config.yaml
n_layer: 12
d_model: 256
n_head: 4
n_kv_head: 2
head_dim: 64
d_mlp: 704
vocab_size: 8192
activation: "swiglu"
norm: "rmsnorm"
norm_place: "pre"
norm_eps: 1e-05
positions: "rope"
rope_base: 10000.0
rope_fraction: 1.0
qk_norm: false
attn_scale: 0.125
bias: "none"
tie_embeddings: false
parallel_block: false
init: "trunc"
init_std_qkv: 0.0337
init_std_o: 0.0337
init_std_up: 0.0337
init_std_down: 0.0
optimizer: "muon_variant"
lr: 0.00643
beta1: 0.93
weight_decay: 0.022
lr_head: 0.00745
grad_clip: 2.0
warmup_steps: 200
schedule: "wsd"
decay_fraction: 1.0
decay_shape: "square"
final_lr_fraction: 0.1
batch_tokens: 65536
seq_len: 512
doc_mask: true
train_tokens: 505500000
steps: 7714
dataset: "wikipedia_en"
Each number is 128 + 32 x the weight over its row's rms, rounded and kept within 0 to 255. Layers, rows and columns count from 0. The size above them is the row's rms in percent of the matrix's.

# layer 6 attention query, 256x256, rms 0.0939, rows 51-71, columns 128-191
size [110 105 110 107 103 112 104 107 105 101 114 118 106  88  76  73  84  79  89  98  98]
[[148  61 166 146 138 197 155 142  90 142 120 131 115 165 116 133  91 118  52 125 110 148 143 124 122 134 103 134 159  87 181 139 159 185  72 143 120 170 146 129 153 168 156  75 125 129 120 155 119 206 113 137 144 212 143 165 148 136 123  84 175 196 185  95]
 [183 131 119 126 124 128 132 127 129 117 147 104 121 121  75 126 190 107 103 162 193 117 108 108 126 138 119 129 131 133 135 150 148 150  49  90 160 176 126 179 133  88 131 142 169 176 117 115 146 201  77  94 150 130 147 160  86 123  80 111 133 162 123  90]
 [127 137 105 160 153  98 157 177 156  71 112 161 177 152 133 140 150 170 206 148 143 153 139 104 168  64 133 148 127  61 120  93 144 128  91 134  89  36 130 145  73 139 183 101 166  81 161 146  90 157 172 150  61 152 154 105 142 102 119  94  76 171 110 107]
 [ 69 163 120 117 143  99 114  71 123 119 117  76 116 149 131 115 124  80 185 237  98 128 143  82 179 140 109 105 194 118 106 113 185  99 150 129 119 108 142 119 110 137 134 142  87 171  79 128 102 150 113 168 106 117 111 176  85 138  96 144  82 132  76 132]
 [116 120 134  46  91 169 167 156 157  78 128 170 131  88 119  96 111 122  61  58 167 148 156 171 161 160 148  79 124 199 117  90  82 127  68 140 141 149 103  82 109 140 198 127 123 149 107 105 173  64 136 129 148 106 100  96  77 128 159 145 144 107  88 121]
 [ 82  90 115  82 141 183 121 198 153 123 168 116  57 154  76 116  87 110 192 105  99 116 140 133 148 100  93 134 138 108 145 116 155 119 155 126 127 160 200 144 130 125  97 140 154 144 147 128 207  99 116 112 133  94 143 213 135 116 103 116 139 152  99 190]
 [154 127 107 155 171 127 102 145 110 141 134  67 164 120 128 134 149 183 153 114 139 159 216 161 104  92 115 178 149 116 111  93 125 122 106 139 208 183 105 150 167 133 104 127 106 137 155 118 103 124 136  65 110  87  97 113 130 108 189 152  99 111 165 171]
 [196 168 113 128  77  86 149 161 142 108  59 156 167 133 102 159 148 115 100 151 146 136 183  91 102 148 131 196 148 145 179 172 131 107 147 148 116 122 137 106 130 148 109 151 155 127 159 192 135 141 108 114 103 142 133 124 101 117 120 118 187  59 120 134]
 [136 116 126 145 130  89 141 125 137 115 134 118 175 158  81  90 124 100 137  95 162 139 151 128 169 124 165 118 132  93 110 129 167  75 121 114 128 117  71 160 129 113 139  82 195 143 186  93 139 130 156 102 107  58  84 134 147 148 135 131 188 164  50 139]
 [165  69 109 101  93 149  91 143 143  96 174 131  99 106 137 118 156 116 186 127 107 123 209 119 113 129 123 119 137 137 111 138 199 123  90 147  89 153 142 112 168 108 167 118 133  81 127 168 103 123  83 136 135 149  90  78 187 117 115 117 120 186 129 161]
 [ 73 135  84  78  83 180 136 135 179 102 174 165  79 175 149 112 109 154 123 115 119 107 107 137 100 115 151 153 168 139 144 170 146 154  97 148 194  80 127 107 121 144 138 129 123 128  94 153 175 135 142 137  66 129 106  95 145  91 126  79 152 172  90 157]
 [ 97 157 122 156 105 139  92 150 129  93 173 169 146 121 133  80 151 175 145  83  92  72 138 122  86 156 185 101 194 120 121  95 150 100 173 145 138 153 129 169 125 119 135 131 138  44 130  96 126 139 115 156  70 213 157 150 100 135 124 150 109 153 105  79]
 [ 93 175 186 106 161 109  93 118 110 122 148 100 149 156 135 133 142 144 110  82 166 111 105  88 161 134  96  99 112 141  90 132 138  73 161 107 185 175  79 100 177 173 111 109 106 115 133 129 154 109 105 152 159 153  82 148  91 106 109 116 152 124 142 121]
 [184 111 131 170 136  93 140 136 106 157 125 155 173 101 132 190 108 121 143 104 133 165 111  87  96 109 148 128 145 147 119 116 131 146 130 164 106 173 179  79 141  97 160 132 130 142  67 125 102 140 125 103 186 103 163  84 138 159 147 144 149 142 182  90]
 [130  90 112 149 125 138 137 121 126 125 181 130 189 108 157 179  86 124 181 164 103 133 133 143  92 150 151 159 114 119 146 115 139 164 116 148  98 124 163 142 108 136 101  94  94 149  92 129 156 124  92 136 135 116 173 129 130 218 162 158 125 112 167  85]
 [157 143 124 187  77 109 123 106 152 138 137 200 110 134  97 181 149 160 174 104  91 108 137 124  64 141 137 140 134 114 162 158 104 135 138 148 117 127 179  89 154 104  82  81 115 117  53 130  93 108 100  77 108 153 107 172 134 140  60 164 162 120 155  87]
 [124 113 109 106 130 180 130 150 164 101 159 149 129  80 165 164 111 154 138 135 179 197 211 158 137 153 129 114 158  88  93 108 111 150  80 137 140 116 103 145 121  79 167 113  99 123 110 131 187 103 157 176 143 134 157 122 132 138 137 130 116 144 182 112]
 [188 151 126 142  84 147 125 105 112 104  78 120 123  77 129 135  95 104 186  86 156  91 103 119 116 132 152 143 119  94 172 115 129 149 148 108 134 157 183 134 161 117 155 141  86 150  87  84 132  54 152  81 151 122 127 148 182 179 121 149 174 209 163 146]
 [106 109 137 152 124 138 148 154 126 128 113 124  77 108 153  77 130  74 112 153 156 182 122 153 133 150 214  93 139 122 157  55 142 127 127 179 141  91 130 167  95 130 144 147 125 191 110 140 198 164 122 156 102 134 155 102  69 100 162 130 132 169 199 229]
 [128 124 132 160  93 129 127 120 152 140 107 135 127 126 151 101  96 105  96  91 157 116  24 124  82  73 110 161 163 136 119 170 132 133 143 149 158 154 135 136 101 175 115 165 103 188  93  68 163 133 158 109 156 160 120 105 128 110 123 172 168 133 121 148]
 [181 134 116 133  83 122 108 114 135 118  97  49 117 118 131 131 105 129  91 128 127  91  84 149 132 105 118 192 140 142  89 128 138 130 136 124 160 154 138 141  78 171 105 153 105 105 140  98 132 115 115 104  53  89 203 100  93 158 163 126 133 160  57 171]]